From a checkpoint of a small transformer trained on Wikipedia.
Architecture: LayerNorm before each block, learned positions, biases, tied embeddings.
Training: a variant of SOAP for these matrices, 140M tokens, 4285 steps.
Each number is 128 + 32 x the weight over the matrix's rms, rounded and kept within 0 to 255. Layers, rows and columns count from 0.

# layer 7 MLP down (transposed), 256x64, rms 0.167, rows 198-217, columns 0-31
[[144  82 103 102 184  96 156 107 116 117  75 202 146 135 111  84 145 117 137 153  95 125  85 103 178 107  97 130 151 119 138 185]
 [197 144 141 134 148 140 151 108 106 156 181 152 134  92  91 161 203 228 185 172  76  85 193 107 123 178 114  79 135 111  98 155]
 [104 115 101 126 108 139 130 146  71 117 170 148 113 123 119 150 120 102 123 156 127  40 136 115 118 108 157 147 142  94  91 147]
 [140 105  96 129 178 130 131 125 152 144 115 173 153 176 145 120 129 143 114 127 138 126  92 135 137 144  91 134 149 130 143  93]
 [144 126 157  84 116 119 157  95 130 126  95 139 177 149 104  88 182 103 141 113 108  86 125 123 157 145 101 132 108 136 175 135]
 [156 133 158 146 143 111 115 199 151 142  88  72 122 141 107 155 151 127 149 134 121 152 180  93 154 121 126  97  88 182 131 204]
 [ 73 123 156 100 183 100 171 104 123 105 137 175 132 111 108 110 106 138  92 157 151 144 153 119 119 115 117 159 156 139 196 112]
 [ 40 132  43 151 166 152 183 217 139 125 104 140 105  90 149 114 121 162 113 161 113  97 166 136  97 134 122 126 165 164 178 128]
 [117 145 179 172 126 182 141 144 126 167 119 102 149 157 148  92 117 110  82 129 123 123  80 156 119 135 103 111 129 176 139 169]
 [171  52 159 191 151  92 160 159  92 176  98  94 169 149 147 124 139 132 140 141 135  64 155 105 121 142  82  82 134 130 105 124]
 [111 130 109  79 145  79 134 133  84 121 143 166 133 156 128 105 138 115 113 148  89 153  64 115 165 113 157 155 117 123 106 110]
 [ 81 105 103 105 144 140 162 153 149  99 116 116 131 141 147 142 121 161 111 139 104 119 137 116  70 121 192 177  34 162  70 125]
 [114 136 128 170 106 113 180 116 139 167  82 107  72  78 118 124 147  75 140  94 131  80  73  75  78 121 121 159  69  64 167 114]
 [132 149 106  93 114 135 158 187 119 153 190 135 104 132 120 132  84 137  92  53 117 128 167 132  99 119 154 124  77 165  92  92]
 [ 82 139 111 138 143 192 111 124 146  85 153 160 151 110 131 155 138 157 167  76 126 140 130 100 106 149  83 172 140 139 167 213]
 [148 118  85 159 159 139 134 147  81 154  89 158 114 138 137 137 134 123 156 135 100 158 138  76 129 171 107 148 195 133 121  71]
 [104 110 163 154 153 119 119 145 132 103 110  96 168 125 139 101 181 111 122 169 117 136 129 142 152 128  74 141 126 190 152 124]
 [182  70 149 160 156 137 132 121 124 113  82 118 128 103 118 128 100 141 137 129  96  98 141 114  87 124 161 178 157 181 146 130]
 [ 66 126 118 120 161  62 148 126 111 148 177 110 131  81 149 121 119 115 104 152 137  65  20 132 108 144 143  55 117 125  96 120]
 [105 114 127 125 188 115 122 185 157 155  62 133 150 139  26 114  80 176 105 132  94 114 170 122 123 200 133 113  68 119 105 120]]
# layer 7 MLP up, 256x64, rms 0.184, rows 199-218, columns 0-31
[[137 143 101 143 166 143  98 107 133  97 134 133 114 180 120 108 126 184  86 133 177 118  93 143  57  91 115 112  95 104 150 138]
 [102  87  90 162 167 155 175 101 193  79 127  99 161 101 179  95 132 137 115 138 134 133 197 161 147 122 115 153 149 103 131 131]
 [134 149 142 146 106 135 161 138 153 188  92 126 165 139  98 170 135 140 134 132 161 160 168 134 144 170 190 113 106 106 150  99]
 [140 176 101 162 131 120 104 126 141 157 128  90 116 168 117  83  27  85 110 156 177 207  97 133 155 104 106 102 174 119  78 119]
 [143 131 111 135 183 172 155 129 149 121 104  89 142 111 112  89 139 177  97 152 162  98 183 159 184 170 121 173 139 104 174 115]
 [154 114 121 165 111 129 136 114 103  85  86 163 131 120 173 117 184 142 175 103 142 145 147 114 127  76 144  91 121 146 140  84]
 [170 168 160 168 147 134 135  77 186 123 149 104 140  82 126 147  92 142  60 156 149 177 120 120 172 143 108 121 152 102 122 105]
 [143 122  70 171 162 105  81 130  79  75 171 144 127 109 122 156  93 133 151 131 108 122 141 131 107 118 125 154 126  95 134 127]
 [193 154 123  89 129 200  95 148 158 141 100 190 131 117 102 152 133  84 108 187 146 119 105 146 128 188 154 134 145 128 107  97]
 [158 121 138 126  99 151 129 176 134 121  99  99 170 148 151 118 122 141 165 150 168 109 114 176 134 136 178  60 161 164 139 116]
 [189 106  92 159  94 136 130  97 124 128 162 104 142  99 154 115 133 145  93 137 135 112  87 111 146  99  99  86 166 153 117  81]
 [126 108  83 192 163 172 123 100  94 219 190 141 154 135 139 124 118 180 121 162 142  61 162 150 116 108 126 117 123  96 103  68]
 [158 121 148 175 140 109 147 132 198  92  80 138 143 107 105 131 131 135  88 193 145  80 103 184 110 153  79 132 109 147 129  84]
 [137 128 128 208 165 159 135 122 105 117 140  92 123  68 178 142  95 175 107 119 141 157 121 255  82 123 150  88 113  84 120  82]
 [146 143 122 132 141 111 113 132 149 156 130 129 118 142 139 119 123 130 148 154 150 143  76 195  99 157 154  90 162 136 176 135]
 [103 145 122 120 142 121 104 113 177 185 102 180 136 126 176 148  81 136 115 141 138 161 107 110  56  64 149 159 158 150 145 181]
 [ 90 156 140  75 168 106 111 114 160 157 173  74 207 141 159 155 113 131 128 124 144 107  90 108 144  57 169 126 135  97  86 143]
 [117  64 117 120 147  93 160 117  80  84 153 160 128 155 153 173 110 151 174 119 133 149  88 119 129 118  91 162 123 154 175 152]
 [131 105  85 149 139 139 150 112 164  97 122 196 139 167 130 140 158 117 185 122 140 106 136 119  80 125  59  97 192  78  97 116]
 [110 149 106 104  57 112  83 135 109 112 156 154 151 110 165 141 148 124 129 123 212  96 152 126 138 122  94  56 118 126 135 110]]